Weights of a small transformer language model.
Training: a variant of Muon for these matrices, 86M tokens, 7521 steps.
Each number is 500 + 50 x the weight over its row's rms, rounded and kept within 0 to 999. Layers, rows and columns count from 0. Numbers have three digits each. The size before them is the row's rms in percent of the matrix's.

# layer 8 MLP up, 256x64, rms 0.212, rows 24-229, columns 32-63
095:478433454401404588524490490608529457511512605417529466461512527486523507473548534519525495532500
092:510513559496490429450518440337537491577499594520500505489511513537470493544470476540431457490499
082:429554438503502547489454497576461393551456469513573461428534557475472557498508558450573504532467
108:497551520430487433472532576596620485512461501461585437519461466575478587478445508519470568533446
103:499460520525503421543506475449565584490573528432505479486507503599560581501499431464519567529509
093:463447483570423576613498438496545518482414498401521398488447471520429543401461497450514537479466
093:498512458527522489413486470481489473563551446547513505478434550547469527485433601510540494441613
117:463508602508435552509513406499525537485461495537515466529496524480506516479614490436484441487518
103:483565488545497534501425432518494518473473584480544408480520403421436659520553479505440495486446
101:490589626446445479477456413575520518522494436462566497510588474526502577497537433434408529564441
102:449452544515496505499456488602453454505516500498527548556499423509550526446532519461507470540502
105:528584505502452505488535498458439537488515510532492496553439466512485500438484466558511506586595
114:538531467459407482426478545525583503621488542557465536458393464492451528481499465513531490549576
103:516554544554526544457373567516419400449520506529475574436435549461482516536569445438486454555463
084:557487456544564595515493456551458453507494460576502431491495478415504481450484471439568600454531
102:502535508474591510474453461498486547486466455598531443590474427481574579532549498567457565477482
089:514530475498492488517448453532623476537519446620475495553505561489402543455553619581557427570474
102:480486523425446354471475525518507483421459453556481398546472522513451426528451503509508455491544
102:573516512448495523422387444466491464483461388546535489449445470389524505496501425559487538500431
102:450518509417531490493509572526547527494496531468460474545499533443574494570444445467497546495445
025:442539468540533446487533579450551516555445589577468501556409538489430595508529517497580501534533
109:431604486503471480586519503532497413510498435533529523567467443458463587544538539475474461446505
091:529595440555517580431528534491477491509480560544541445508468461541493524447487454363450574433494
094:566522523488468504500507446423494384483540486587422469491440510574460498460547518477502549550501
105:418536542566490531539502462590463475520408434497496460445458454483516532477452542532594548477475
103:509507499486552460435547515401519491498423430525530521505535479512540559409537410494484478548498
016:419532513498573546445447434549549501497467530599503384550468510475463547491472579501508524541556
099:518485484484475507575437512493502489501426515519454501449448444462440535396593468540503492542486
103:532519487494435524484521448452443533456520484577585492427536511508520597559452534421511455565546
010:468545453439516519490467527527524445496509480610528475510601496563452509425524538519506506554428
120:533506472513545441420482598488516493541397434630447467478488456502543512451558495538498527479543
112:507504548516490534617447618595536506501479477563502421501502465474476554420504538585525410557489
101:479449465434470539491490505503515483586512459525515546558599446427546564441502604462520451536517
097:624512562502546534523474579506565453433458510499535516601549422533431558601461427462537573474532
094:480563526502540532458491645496519467515503602460525526551516402482481506465468465500521431479490
104:482617590421479538522481446447385506459516491495566578523500491601509484498422491498607595580493
093:541497547516523459471468571561531489504592494518533437488486525601515395436520559519516501567526
104:565497470563530532464556393438474487538451546603460429526437547459504519460557499560495513484620
101:521532521432471546542532447519552535501531520564587450582463549453484558580457502536520478466478
015:526501547530519568500475398507504503558433515559586493508379497470412632449495592457511462553500
113:567466559457426473506370532515518489518415469470502406507394474531415478457484504519520486554513
108:435545566438607553431555432368515441496513541461464549614497543534554544530536491446528508586524
095:476530401564538475437442546455481510493509526542518495520471500443448623469461467531407476483525
092:526446527500535592432550560487466486466409515454534563434522551526471496365522574492534493603474
102:512521420515554486498453470554538587471465535535504467456453492438423516474434493514460602584486
116:491528465460501504521491445470505510508424484557511461469533506495534373527463576579410502615520
098:567494552562522491568443453454563516436418545457591557454513488468434524516510485540462523493416
099:477398523529459503438539637493570466566466492542494489525454516553536460506440546561554529613579
093:490575626462497510509510467645555555434543551475433464565534464510484464550530564438526469526518
021:520612522498449469539473536579547493444499467651505409551444561485478505386531527541446486543588
105:445549569549456501482466508495444459484354485510533562599500470516464505469545576553545567525442
017:448486504450575498456392465559543489583484468536500593479426477447437471487510591420534466546528
017:447464518501508473570469557500546431571477583590512518480443481478482533492504525446558494558508
093:483477455503432548535467522567555494461503489595560493531611498630444404457557577507533470514380
103:528466584490397390516473535474479464623414602442586453500499425496489493425559574441528510521530
103:437470559473475413544455435554520506368410520424514454515456532525499612532488504484475572578451
112:519497609454519414521436532508570461386492467543485548393467548599497466476487534449587453494487
105:494533397546510356500441455467453425517491502452487470500559528482484548484500614540496497561523
109:440528430448489514541418509521435454509491488610465441567488485477499561531449522616511463492427
015:468533554508548473465516474459554583522439575541551533552460556513482498412512556569532526609529
089:517500461481493479454503569459506577484487526463524513574519551502463579415521468497474580637538
109:505534497440513527550488469456534438581601539529519489492542450397538598519561551498491486524479
092:474484499438511477448491428574514489597550495464470595567475460504517498501628504446531408494458
102:585498505523623488477502425547497524484518489519460475548450395493480402587513551478601610507548
095:529586489487584474592421479476540536460475446490443430514567486486501541485547576457479558452546
090:476487565556490522487537437524552467447516459580477525443401441498501446565408573482576452459598
108:449469555500477445473526489549492545541357433452453464546396550493567483442504481462567377515546
111:576527515566589556411507487448612521507447490494545434461525484538462522516406445546436535602460
104:517567508526562527494493532474535416487551539485451458459410489385554539476444476494483604371570
109:532437454458573486453443541500517504460467528556472512524438421390481499502536538515498448429592
090:509498581579501441528430570625431523499438531586548577513464573520455561500531576509579533503537
023:491564537430475477496459491530562537519475505562517497523485640519353574442520551497453499562526
117:466473582583614548564461455548460470493474512460502503473431515458469508421445576449452583463508
104:560433531406473516527554584549574448521477482575530542441451459501535472470438488537515525535451
102:408529565498421519514586554434566468513389462567493484521535490462617537516473516456518567515498
118:513545502402484502511421473528514510538566469592456445534392440382413428419384467540610553515515
102:461541561522501581519431479517435516434513448546507463553549500471494471400513488436516475537476
105:573515524484474456498558495509556522466481517466563493575512498482457385532582504490437497601505
093:499562508398453538460417521533442503468381556515551529449541560506480517518498527571506557449584
093:558498443585444480432420472536489491500463604484487559470466542462472509510475476470610472520528
116:509503520556525550482423544539528510617498519508461490526435531540507556446409431579421500491542
090:451500515602473607508513501534586458506508525452532536527459438487573512565387483505499485577548
105:519540470551546539417560470506532456416468560533482476531504479494509426525477596442453465495524
109:432564563459448506437446537451536549438494433477411360479448461475442513413593549517532429490571
092:548440511506593535496471448500575471466513619490581512430470485523547468472464512533591554546578
102:437603466536524529510521492451513494509548447518597396506563519534574451466463464526537611537506
100:456482511520430550409472394455464502499482470573499462461505524470451470497522517532515573574519
114:524469520528504533488440567497443414547473428490557469504488555458481523520550419635451521524427
095:533460500500546495497488472533541556541490527524533537423511531521493543562503511492405569604553
105:490574513513555555423481538505565570450529511570496517511454490514508561442498528508482620521612
100:527437509519549563479540491524516563532503458538406484509459418496432462514605360581507490546492
118:482546466510506544485497456504522422485421522547594474490594533520496490394429597577502485459550
109:450406490442462508533477521422520473523486537588567480500546554431581532452563481481463426479532
115:418487471511454554429424431543548535508499573573481448505420517469549586419469533418444531455483
113:530497481387464472462443532510490432437505509465590532495466531468541470566551580487448514513576
122:444456510454535535495404481521476528588420403529527462448491480523540513502529519443459391560394
109:503572496462463501463385460457537522588541486649605514477493529498497496553508497513528613524493
110:483517523429496475466403531492447468555418429524510496581495405523477514407481475456415404493615
109:484510531478545541465523519494561554481509532541441547471520432472531455566582453447556501580583
104:584561542471441453509487471495577513457503537561508441530473562499440554503529429522469505402563
112:436533492516488538448406487450575451491391477545453441583535551431521604540480491560451534495445
100:522613550405573437497467523487452449498563545577454519481511403530456498483575487465602486474473
100:560558478456475521499461455489532474440447483529496584463476536420510573561529472498503480634445
109:458464502521470489474490485510532472434521472523558429536510588569487548387571545449470464617508
119:475555530535467485463526422541474545492442518510544460420510584495483569534442528477477599513545
093:473473507445542525520529450385407586532481568568441570523542491475480490424527459506467410516550
102:475477554508539537492517534493546542442444484426492488522443560577461467498570471492598456571534
098:508550511492436478501413365577495494454532498478508455546583467528531531446475541513459491448457
110:551480480495583463411396529562523497511480585488477453510466587484467532562483506489569499407462
093:459493503516492569622393556563448493475436509502549479398449532502518500533503436541571509491511
112:455425554456463446538523514527471433569417490537494438402476534475539445468409567512518451541466
109:548493394374500558487444508487603474442427470480509558478464574487590549550478494528462513475554
116:545578578523534482545419585482521546463534555576559519501510487478503443481514476578487488497398
096:509517501425392512574344515592459492551423489474515437470528542617530491467534528550456461568478
120:456470477447449531493570462600422519529425438569507387518424506511560470518545550470451482614476
115:495531520486527574477438558581590438539415546590485478515485520380525533435443525560498451485542
104:500536577468544501511464582491523505461547579532543614527485491452497535446513466480555420462470
097:473460534443507521444534483485539512553451404508536484433523510584476389462490479459452499615555
105:508566521484522503457487443471523466522508540479504430553544448557489471462465458482508615594421
113:419505389465523488502538541512544459508495548643497484496445532564517439459491515518401538480491
100:510451465459550540430473509529595471447551538621503432469463470410451453566476541530556575431598
105:517617513501516485494501556402584463541509578570475435609485509486479416540459484545468529525472
092:602490523536498576448472550594495486456432464552445478450525446515401518579518475553580519594517
118:476520583532497490556477550511531494472435417576411491490465395480426570486543557498502398536513
097:522535471462511498548501417550570496524495485536476512542465345490508619539428516557456573511513
125:558464421468560482542431505474526494523473500555534486558421456362514489493405501547556526494424
110:465527528489468538505402498536509404500519478532548491547473478575475517450455590501522497575459
088:531475463548551499493483404421494501550502496504520547540571495540505495478533495489498603521562
086:608452477472374460414496468506508493510505497502499498474535613566529513541514531379511537483509
098:378539591519428470531474435482421463478508535523523416532461516514488517525520575468451431568493
098:441421400517593536545464414472594520480428505535444515512547474509492528522472365425634515482433
100:518608513492495529526567436507542479503476574496536529485524526524523464549599420523502454507539
109:571471555528498410475458553410565454557448542648557522470453523518456468546409544524506491481406
116:415459625488541509495513541429571525538452545447519462509496401553558496427543452433578548535552
094:376429571501498418493449548537518494495514495547549528446494508448486540535567463471397569531394
102:520499495460541519466499524630628431540537443473533456558431476423491527491525528518510584504527
093:462476585526406497508328460467436489602487505536496440469496482430487535488582504412515501452481
106:434475480472525537542555432570489496472530395591521488464458449578502460428472525455448465526515
082:515500463579606444491554531590567456520557405528535446461469521448386456497451462468503511505498
095:561601579429486434421474600479491493504401537447517455509524482464514489449590532513539518514477
090:495501457532581506551505512491560518491516596445383461483531438468520459518450498469575540491554
101:527590496494470570505502473516493469525484463487481514477483498385397521589504391465443502493408
095:532499492538523470507515417493609504496412533462426486520538538462479505433574560564431495540508
107:498543474480386464562473560553473449562468561507561481605463483501480586521517497439487490576466
092:536505502473520511498454509488562462459509480463538522468478503515510449582465539434543704536447
106:407442490470535496464541533528588429613533464564557494412521457447527491459531498431525554542484
099:502486563527527484488465476439431479459419501547441548550507455440489494552468558496521457544499
085:531492502506416470488521508556592516479504552495438487525459600421489535448587483483512567506531
112:526460495480461531448488544432511450548448550576623430518503569547412582451447547481456600585540
110:483504518533438564454475558577505503415509498478465499501462556517470556451475381445533551594569
018:426445461407452427525514461522494511489499535585552507498484452451419512392599471530565462587523
103:496529551564479406562487481529500497519529496579466408465455448524420534484525525509543532454570
112:533522458503562538482528506442451461473415528635485461606386438460458555545500438609504481519534
105:472482422449524601492423543486530459445473537459458546568418467488502515375478455521545497508497
087:522473515555483483500472410483559352543490421484563429554445485470484554471423526462412495535442
019:399454572466492519536504513504544472558387479510564505561473580486456481497493571539575545531480
099:475480508439511548547449432461516490482472539532582498462572565488558479570635457475513527567389
100:454387481528472533436421457464506526478501461533493462380457596573452532509484588427492468589525
094:513464498632525483467532474439529429522528597518509495440493430493509496589517544525463509598533
106:446445474490482544516525494504494540443522543492475487568392566417381546494563512549472489568453
016:567551507434479459551455515587505497573390469579507549480489533457390475458486605510526525519468
099:434494551458474532438534510576563457395503444565458452467538568481530487572515411541561457467522
090:465463483596467511467403504448533580537454504531473606456508562476552495510447439472541484514551
107:486553469452483518532433553507564536426348487413419489519516504526517474482605498511461444480474
095:481564562542463521491479441585505542481476522490478473432442507500527527463556516601561510505622
106:441546470454490492536506505546449527427466478516572444507512513448432492531488580492513525410475
122:517565492441497422510446508560609394517547504575552430485401520545626512429477527491532441577518
099:479525557441530539551543474441462494482615528534603507489506415510508477460589566517508532574511
096:464409491535517526468455446467447543546515499508433549605459597462438472501478474528550477496486
114:460450589515492474522430461489430408460390481556450542395465440528469431583470477492533527572515
100:507538556576506453587432558545510451468520471527544503532571542506462561537640572433524486455513
081:408507465582489390451551493450510441517454461411513412526495520491527530464462561485438469403456
095:495513503503474472535507493550406533571376523519490483435580509516446499552449450466486585516563
098:531512470466566566423569554511532456564532506575478593430440470574520441546449497564510462512513
098:509509515423491575456514497509489536483468461549522523504534479430490588613553490425438496531415
108:501626630507552489440499540500414548443544511540511527489460449507542525463565517516468460549622
104:645526471494563555491492477561479492502414536504547560588481573493442475426550465520508522522520
107:451479536544521535392543529513522474429410483584479495509419389567569465420416484538413519540568
121:463540460466572589561387552563466471434466526563444505551514479479475544497521577505478508560537
112:371413517476521533418487519510517406534409574573515518515392496470512477507450487499552521433529
017:396607484563533479538379479539500447486473467579443458523439532463434546421512478459492480545570
116:563525511429526504504482469540411491460447462543489533529554443464518492546521487500440411577464
104:497419473566501566554517589576532482582506483602434506461427518497515493462471618545492465545588
099:480548546454412434569533454564572489552496498391470507632487494422475583538461545471455486582545
108:558497507489597498562474636438487426556494438589466448481452377480449468481482523448544437516520
099:436465432455507510473495445427438483525420552513618417448495433456542522471605541553499486537460
100:514490566531534480519416522532564502507489626452642429536522585579536579451429425470517560485515
102:479576524537499493572509468576485455542475530562594499509596402522472571511452454521530381534435
102:516498412455544570496510486517514517546467523467505516531490479561492396446546454576490399560512
111:479560539544519494461604505511532490448365479545438605526406471540477488539553544423441495569494
087:536412484487375442423475505584436474499517506584559539523407517466536518570516512447498579539586
103:562588495508390432486519528604492463495442384548558542563477429546528468490480472478473436540496
100:547425548559547502484442543456547533418474438536535454561486481448526491479409522497460534467510
011:339565460516452481466497527570567537535441522614506413550495520445509451427561592509520566519476
016:472543494498501463488466484598487466496424535597558486551357436531404488492450455454575461532560
111:506455544475440528473463533452525445434468511446469574372442617526510495538468607497539460558480
102:471500483476474509455476459489471520394513532580479498510528551494425516516502520391457391548385
080:534471484580519379479461416524487521457475530481475496521531498488467493461473432545486505527422
112:473470469511452520489475453414404489445383549578488421541429535527413522459494592585499393507474
097:561469479568509538456472587471493540511498531558537447492458581502480473443550573443458546492515
098:448598391437556468508432515531581574539535468515397468521454534526518523411527513518394583524518
106:504402530483526519417400500502515489535402370526522428505500524591478532521491486564495492539445
109:508506485458423488506411585481558497398522387616582521548500567516514550511450468539589499497515
100:491544514548492519483520477415532421480536483576564497469438517455519534400399504465510541510506
096:535472499578533578446433453519568485485549544528606457598506472559522520580522540593510447537558
117:534528562454582414552528563546515508445492426549469529500469533411442521453544551534411435509533
# layer 8 MLP down (transposed), 256x64, rms 0.156, rows 24-228, columns 32-63
090:507489555530465473470549531564431543430561504530484394394511472547505447448590484461501525456510
089:392536560506512524529587545498494390509524569512555479542470517524476510551453419473494464465465
090:555545540467474501594595584381427502428465502425496507618505554524512494490484424500445474422488
110:467492501455576524539511470514494542536490456487479516519474309530505550444547595504533557557496
108:408474560453535422533459524603441593576488548509509518465529560509480495468516532453478458389548
091:604629519530507523568521478556541495529459463602441457464519446539489533510487496600549480528571
098:575535457569486581511529443528507453484549371462509533478425422493504563468604480492463549609442
119:529512565469533468497565543511544520498466476471435500534533468521447553430478437500542591520529
098:411482491462572465481517526487541468433477446462580444435507548558532483584566423499507578462424
099:491500520503569506485521553431483435488561507489443470466504471492554430418427453546601538501607
101:504462524571495529493415584469408583459453535418452482521521559600451544522519497529507465513523
104:557521523562455545479486597566542528531535551522507543483513510407584618454473566486449520569488
098:595458545550460521522482441493486520511423438477452477440385478478618428597559508576544468528489
097:535490471580592444449423517428496409402516472563565579496579375492521562503515425506479487508436
090:501512494578546579457434539540483517407471510444468522601548393532546568431512444469463483495432
102:562582470495440494484476461534535555476501566571578493484506404505443595441447403536549509530443
093:566463540510489505475519446450508589565502411474531559480679527530456519489430493502465502475464
104:428413454488542535477499480492436497506494577471502526568442481510521536533514595590544525588621
104:442521457578474438421565528504446398456500495500486480441586515501504454430438432501485476489576
105:361503516460506548503521538344517483503440446470463548470485557474558524401421492423601470491429
032:450482465533612456498457495485477518516590485453538562508560432462538497523485410491443473523513
102:479472348445512492554530418477466518452560552607485483536528570597494524516476451521522517420549
097:482432395565548514407495524453447538487452555385538494491546433497460422494517491499401478457439
096:517489420474501499569560487500429550632503523491544515547550425576406433478507496467461548466563
100:532519533502518510565568500542490497466589506423550450483475622465583517566426516506561517507475
101:581519509525400536533574485524448564515550511410465569437478473562480512519581477478549521472465
025:482474516612503463470498566505568540506527500499542502439502452582590493538508458474500444436473
089:492640592577484540521539444545472533518537514550494455473530528509500426485559508503577551544544
103:501533435520397572500503499469571517528551544611500494465541436569478498410450493481464456513512
015:485440492574496527554561381482436582498478576390472423506498533433468540502456573513524337509472
115:502569563461461543523604519544533587477576433447527506559526526406547519532488550403492549532504
107:519566536502549559599562504568482566500534539475493423551527492475499522568544422513530485509571
096:516447488476518559620502587414554527471515463508493506568488464517521477523545448545504518472552
092:520545586431471561475527532525548534505478543659572475530587498547523507453511456589544457493480
099:488525600534519500532458477431511473564508554414480504441425483570438491396470521543419547463496
097:500548444528476565526514496465452499449512517558574556466465447575429444418487428542598531547447
095:436554541594516572512586462464525518494566409512456488499553478498585531543523492436456416488528
110:531510516520555546550515498524503444539435553388481564384544475424396566568560411564524462470480
114:458562465430498483611445513600532448392505437467499511534411535394505470516496517544495488592535
022:479517416498530540575549413524465598522531566454447601556651483477546465509478410474450578516553
106:462522449481393488511474435401459471482551474461430499464644404472412514510455507491534531401412
102:448511530412506502437522554455528611530469524505416421394497535517467441507555530460490490525459
093:452454399513579541428487516514444510471519520482510652516533430545514506464433494548486479542520
092:506508577556461484593497458516491537530473507488510416530533484589503442560520490498467571427468
103:540487479483472408468456484438499538525465510376549551453542491553530448562521479496416451472419
113:537607390536556501508432531432580586493546462521469541530506581527486574548510423509442534540559
094:469494485496505549533477529514508545537507441521464535538491564464536542488539473449504398510619
099:566481528469509450472485345521464540482446456389467542462500492467495570456527541438500409542443
097:504416390496480442471473474501493492587492542486501573545435514505428507533526554441503498506451
034:501461531512528544538516488601530403528439480559515502441490493465485503533493458563594565451484
103:503544493532562589518578549466487465494535561427486583588559547500528583461471502536455559462515
025:502509571420414460546463544432477447418542546425526479528584582517577553465563495413487553557499
029:595506502457519518495449494514436459530570481515506551474580509435493572470475477436498442429516
093:565416485573426525522510478437474534566556466456459522458434383471545505516456486446571595462594
089:537390541490450636481632466569427565478391508475451502407501486528496438529467448511557454542497
109:428474519502579479534466472550485570481463492458474455399554521579541504429474506526439531457386
120:568480498488520524493471492409546387485466417579459441521452494500489423425505484399441488514476
103:541583522516498581567560481483460625478512461511520454456579529626496516411507468528564483552522
103:556561540626484505551458535535552519583519464578486463483506451464449555583507548394475441488513
019:521468558502528557496473514497456485544490546504537508519463527525480520492468626512507471604510
097:446451466591431479433441594461494539561540492465484494395435596510516606515546482467492431559534
101:660539547560462501511538439525371556573486508547504531510542514538505634527486537469476503502474
081:539473467513539486484456494458493409551628533625508414519498587569529440565425480489550529504521
098:440493451473394537516510455553526538571481525428556525583434443518445448540493504403521555488540
106:513451525600498482543485526404464575469485548479459544459502473555566511532462454478398515466468
092:599489480542469549487435571479505640443518579398537501547506533520487598503562550550522533531470
106:521496632589495533523480508484494379521414454539507449527455476429535460478521496493503330580501
114:455463467587557472504540436516464533472481542490447449625507522531479504504551577577514483613515
101:521500459508519363512515552503528418514412540471501446455531582496585475327493466572392500446602
112:520404391474535480544544509494523634529453569513468498596511498505457549500465482522428448448526
088:500446568558440477554472493427394536548596456438503482451545595526524508447576463421464587451500
038:526536569554455579504491530549458503465514527433433500390426474541587573550531509478551494544506
118:400490602616594463574474518521430499566575477468476532431464530527465484468490471505447545424417
107:483600548568474537571572374543465406551599493446530478515529555445570565474552530543514510454564
099:397503536549599517497505435502462553462560483556432676503528487440517550470460512550466486479525
118:504536463414503537520598525518570497546481574573494440547517455477603520485526502460398553535493
101:503369555489527526481391529442507469476490565507480448534485461551424512400483475422573465481509
116:460500477531595530435510460461494459541460446546492547525513435379488446515545539525494564474500
098:439516503402442470528502555470460519482450535463546361442464547556527397464535527459465601482535
091:478521550497516539523582513532497506523616443493473418503532506558478509481537503537463451576454
122:420487519467500389536548408528485469484542526455471507544515534459632504431479540480512497517357
093:571565440469524534457457567540521431562452460479556526453495587553521470449427491468445487486468
106:594468375552501504482540421496512482422398484547452516573483335509448495522535501532572478528525
106:467446543619512443454501466574537450532446508509490488497464553511568421460535463516531501459538
099:544489520533543529409510532492574633525451538430584461487582545514515617508523442550447502553568
114:505536471526507605542530547454529446547439572488423505453454481567488568535503539471569480500422
103:515407541511462538486507491511445477523495509522490467487449470423379493525563423582532497501482
101:508471446559542500438534464447529516495456376540604532508488410499466473406466503468532527502514
105:531520468447454527507518489412516519576536416579601472490557536570518571616443524563416509547522
100:550461522475497558454499547457443499540540425461537448427457618528418439451501564512496522439580
104:466510459517482535500561563392494493508627543569528575522521438558440514520555548459567551423515
106:413441419421535536624472545481512453466485460410435487462570468453427497489474517546478459490553
115:496519493494540382544470513441568449540465589491578478486516535494480574577499612524496514535506
111:492411482548477544498419554429483527520547568411520496478535475596461483499411450477453497474344
120:505407457490567515544530475565485565489387535441525519476457485453548457466515484613468456463564
125:511485531511522427533518533474490503485569531531423588514434535504486464502461526475464430495457
103:498418441462531439434518493493535528501619551600508515518513531515509407499467487569398483438505
108:507484532528561580497572447444528556505501466511428488414476518472524526486560516513440513588487
107:565482492609429497480516443501618637548546590514440490522554548476527534481470444522554553495521
101:540559485501504487553432553477509506426514478426481577564379556436501486495495514595477534446406
107:495398472500546464574510401554511360520519496553468503503489531453548534483522443576480478514486
094:521500522453500488405538544508473467560518505462511502554519575581469535510509539501514415540526
101:542553490440510575471479476521578522400389520437474482487578423542532527502579436545434533595481
099:414495542493475429445584449430430527386500549487536516537513456521460535520530482491565481513480
118:571544534461551547484563442427496481550424493583515473399468448534449507543461467585493560592525
094:438551476469526522585605532485488527536523553439545489552551538543462556497550560513551433557555
106:491549449544546530476497593435596508495497407505492531504466521612520554455503450463439473547502
103:492491484450471521466450519450458503536443541462498584556511492584504551501391507405326451511592
113:495480428523484523457462507509384468469472449445398538517499463541376508561523494458547466482578
096:550513492562532500625524558442517458524560415507472469631532536512472443492456439553435467481586
100:559367528456424453486553478538506430596511513460493481476413492448527443516482413497477461513412
117:557417433420471500538469523434534509439440422549515515556516510498428498518435467524549536463500
110:470458407523387416458510508503545556518462527525403534503506526402443536450556481601513520510396
093:478348461613559469435503574423548456507526493410416520545540481494513564519517442532505561496559
111:531493432548551468556464446430554492515453501583472520571561455557562579473351486501473584529574
114:446545476478516439503517407545515526468545573507491458434510447411468413518435540540493454410508
103:430535470549464438519547489367537459485554471530508557569503528438489516457376414508440465471579
099:455540498504480436501584586526514424515499587420576432511535528506429478528526461443505463487486
109:455494497486553516416520454544495450483540512462380529548489501520469516521526517536524508663374
113:477546533447571523570511504500477455423497493529512452465495519539485583532510530475597496561407
101:464517483549509573539497567454403451490520459467462577503476459526443504453478541515456549414427
105:456484466491471519562485522484505411576536495506426557494506563520599439572447404558452473460408
087:460515462522426481355547467456546519523496569472532467544592566501532523501424505481343458467555
126:556467504426526563572583534587491494498516373486460475524560457499512474473575453505441527492489
108:569513398564571473479524511469484543483634547539510534546524426491521581566411461560487544419506
122:561465555448403518533532471489412472488511613563459557470427483469592492484530506504523605569465
111:458584541411532552442495435476427484441617549560616525547545587515556505398528544489467469599561
094:504449508587441457491459494441477490484540588409503519526572513529546468421480383497560570487472
092:511454466509501506471497595511518446489567537451497511527579423446534533479444473518504431541508
101:613424480503471444545522535442393492528534581536497497558488461596568518538453408492502431495536
100:469494498575503507494553527514501563496573431478410558462545504491542503467535426538450522485424
099:542480548486468493433504642564473546445548316464461488496444513541512474410445521459532529505520
105:444446504514531407532485518467426586492490500502526491493511491573498573469485459656471535522522
110:453528592570596446488469469538593490491499545492466566547590477486460539443432536415511449455488
096:477500529559488401450542543520458454570593431467501550493449586585514519513528495468477577471453
101:514472553621605517570540495527463545458436480485463557560483500506442540519489503544585505433427
094:553468503573543521429568501580507473473542506434466485470434430564550425611548476527524485539442
109:553469534440445479521522550507526482523579528428566489516453486484439511498517455489679615564531
091:517417497495470562569482624568495513522481574518496491497466489477477598456632535533481435444481
089:508414461509417557559534521523433550450500543462462442490586562547499456557548553500440528448468
095:534548440561370507574485550508441565553534472469464501421585451584562464473508498521497540429574
102:583504523576458549458534465495534499442468496570385459425390497501531488550434398517453505488451
094:555527565577466547549513445481495606565482465506452486471602645554484451490536497558531514449526
104:492567527458547436508533406521551590486454533518513489562435473437427541524485560563490501495535
098:546512545594433503547477491513438513511551440501536539438438547589554630539469555588553568514515
111:481442528538548504497554463525558433478515570462613509465592445541441620480441497477495536558492
098:481564516439471447430510508459584455491649498556561533452479491486509508461473508491531508452522
086:609485500467467544555539456517442567472461453505432533447466447509536403510507575531496522450384
109:458552509550528497473468484475553565461502513501562515472468471534400572519431478478589541546589
103:490476439550555469465529493441508466574461527448431421465571463501514567463529503321423470460526
024:537541494559589506513492571453398473598490480516535488520508501656564487483495508455518542523492
104:535428470617523548538511483527450464461486485405462505423505580569588546522455547612468545531513
108:530466506413442527505621444510451530451517523534449417489491533540448487510510575416528412583485
113:424567459495436489480530504507600508456525613541523505530472554413473426432473599494520547407464
091:562482570559487458539478554394485494504507519527507405435444503478521476492510572547408498566499
028:489517549517573580495437498551490564468570503519465590466572499530497516537475517525466522506470
101:438551513457535457565544388466592485465547518435515515602556438474540539452395471551604546464504
101:556486392455455508500482524510460430500503411504478435538485475485576496404449495450485456443499
092:515473469491458524482501396557519453494575475502517516538571493505458569540494437597429485481478
107:513484534536450489505549437455483442517562527546577510432526430497537515462502430524490471445475
022:482510557467505475438574489445516545475461465538549376474546573464508476515421420605483492453557
106:524568566517546360477510525488574476445402572540499472501518450515494519577501538563486520468419
092:601521536503573435507524586457504540476408432464535603556463566502438600537464467500515413483519
096:559487456556466459462479575554390498521421499417421482496477502534557520515510480453503456498440
093:594459482507506482586578580542493411485555500434461568515516515551413518584547372554507485571502
105:475533561493551556528497453503472468532494448480392406393516468421453575459480534504495540434589
129:519444495454524472598472464537508510569518533530570422509507452573513529447462556478452496511554
103:528467509606566488471508513563416514477418475589581400502466518491522363551542474535425540511490
099:640438462543482498516526503537596456491543443498527382472565494490449406476457492566470425413503
113:472436450486534454440414449520496506481483471597416446471444527482470497544468482438531427599602
099:522522490623472545546484465452424485512564466504496530565534523560549468568538503490459536430495
082:514517463505446556505524609479416522527427473457446449390502536507598505495517462587533521580527
102:471596581440501498572413491561470467497492566466543489488607509514561534505543526513338624492478
109:476467462477515552572540556489396491507481542472486513437493483512504485542510446488501471479489
099:480487418539524587526501492440466510458562456508569460501577495544565565487483481522537473503482
102:524537498626455541532553497507625509463503486486528572451415471565411512488522567448569432438494
109:548506581478463612443533477463468646519440523469531556466512476484426564441514515556537556445472
116:448489552539495519515535497521406534426440496546482524561487475407516464513476412551545496497419
121:440504594650410469524469423433469480525538555460512517516459428434452521462569518441553460501558
105:454543491455499500414460587478500509594533507452541617487567522499513443457428475551489512471487
023:522465520512449555532547562439479488494535465493536534447520439533516437490519575510483500439430
118:443554490478535491568554486592527466494473533476492519476465489531471469479432530622432410605499
100:511508516550489422570439479527600533546501517456452409470582513519522535510550472525533489519516
102:567542516557493475495595490499550537531582447485459449598503445533493644570522416545431418522484
102:558525560482513470508515528470459504580473466436509534478587503423493533521503556473482481535538
096:519447477525492539445478500530467430497531496444536474522420448497557533469543435541456553511521
101:524537533420529489477470489529551502475499535467535424428531571540581473457580421504490527509598
104:502483490415453579532583538530571484577562459441484476377604506481528499433429474505542499493515
108:439446557464510628575545550481461511504481523596575533405588517461582547521541453451573534487547
107:469526406551535418558603537491425441554532548468473522482480444560481563440471432477500589407554
090:529541572545507553542469548431499514506512440498462499521548542565589534504546515455418517464414
100:557508467505515534473500415478512413479504363533480455450400580437522495394389499440472485509474
098:467397427422476511508491477553464534603500394430530487485461452525376435516487486484475501570532
019:487438489460490529542551589466557387491487531464573595511494565421494512386485495509501507479399
021:489467573442417539520554510481551576528488444535484478509595545514542582609487480526410531407529
100:573496463426558439429488514477467494591456512507446475486498500472450487570475438587563476404531
116:433490463536461487491475480484553486421541500455525462414450438420585507454440506464450518452558
082:565575463480474476474461527461451553455440580652491504449548507538523512569547489539579518462576
105:512507526485622556485567446452483395487463547633489464555517452476500550501593476546494507534452
087:543513554563401513531493489475497512442532403538476531509590460540569507586554460509486482479432
102:454472490517536409533448448460499614477455518486422577469470529490554498590529507452544486485469
103:533587482457531424511471555516508498533518430564559493433499517530473455495490466612451570497494
109:528519582493529418519432448517513492459542445426461543504470421470447566433524551531500549522455
101:582401460497486528471616513472517521562544444384485535464498523591464558604465500464488512354483
102:567551423569491467415549445484560515491461572536558506589460481476528512522457392562459565456472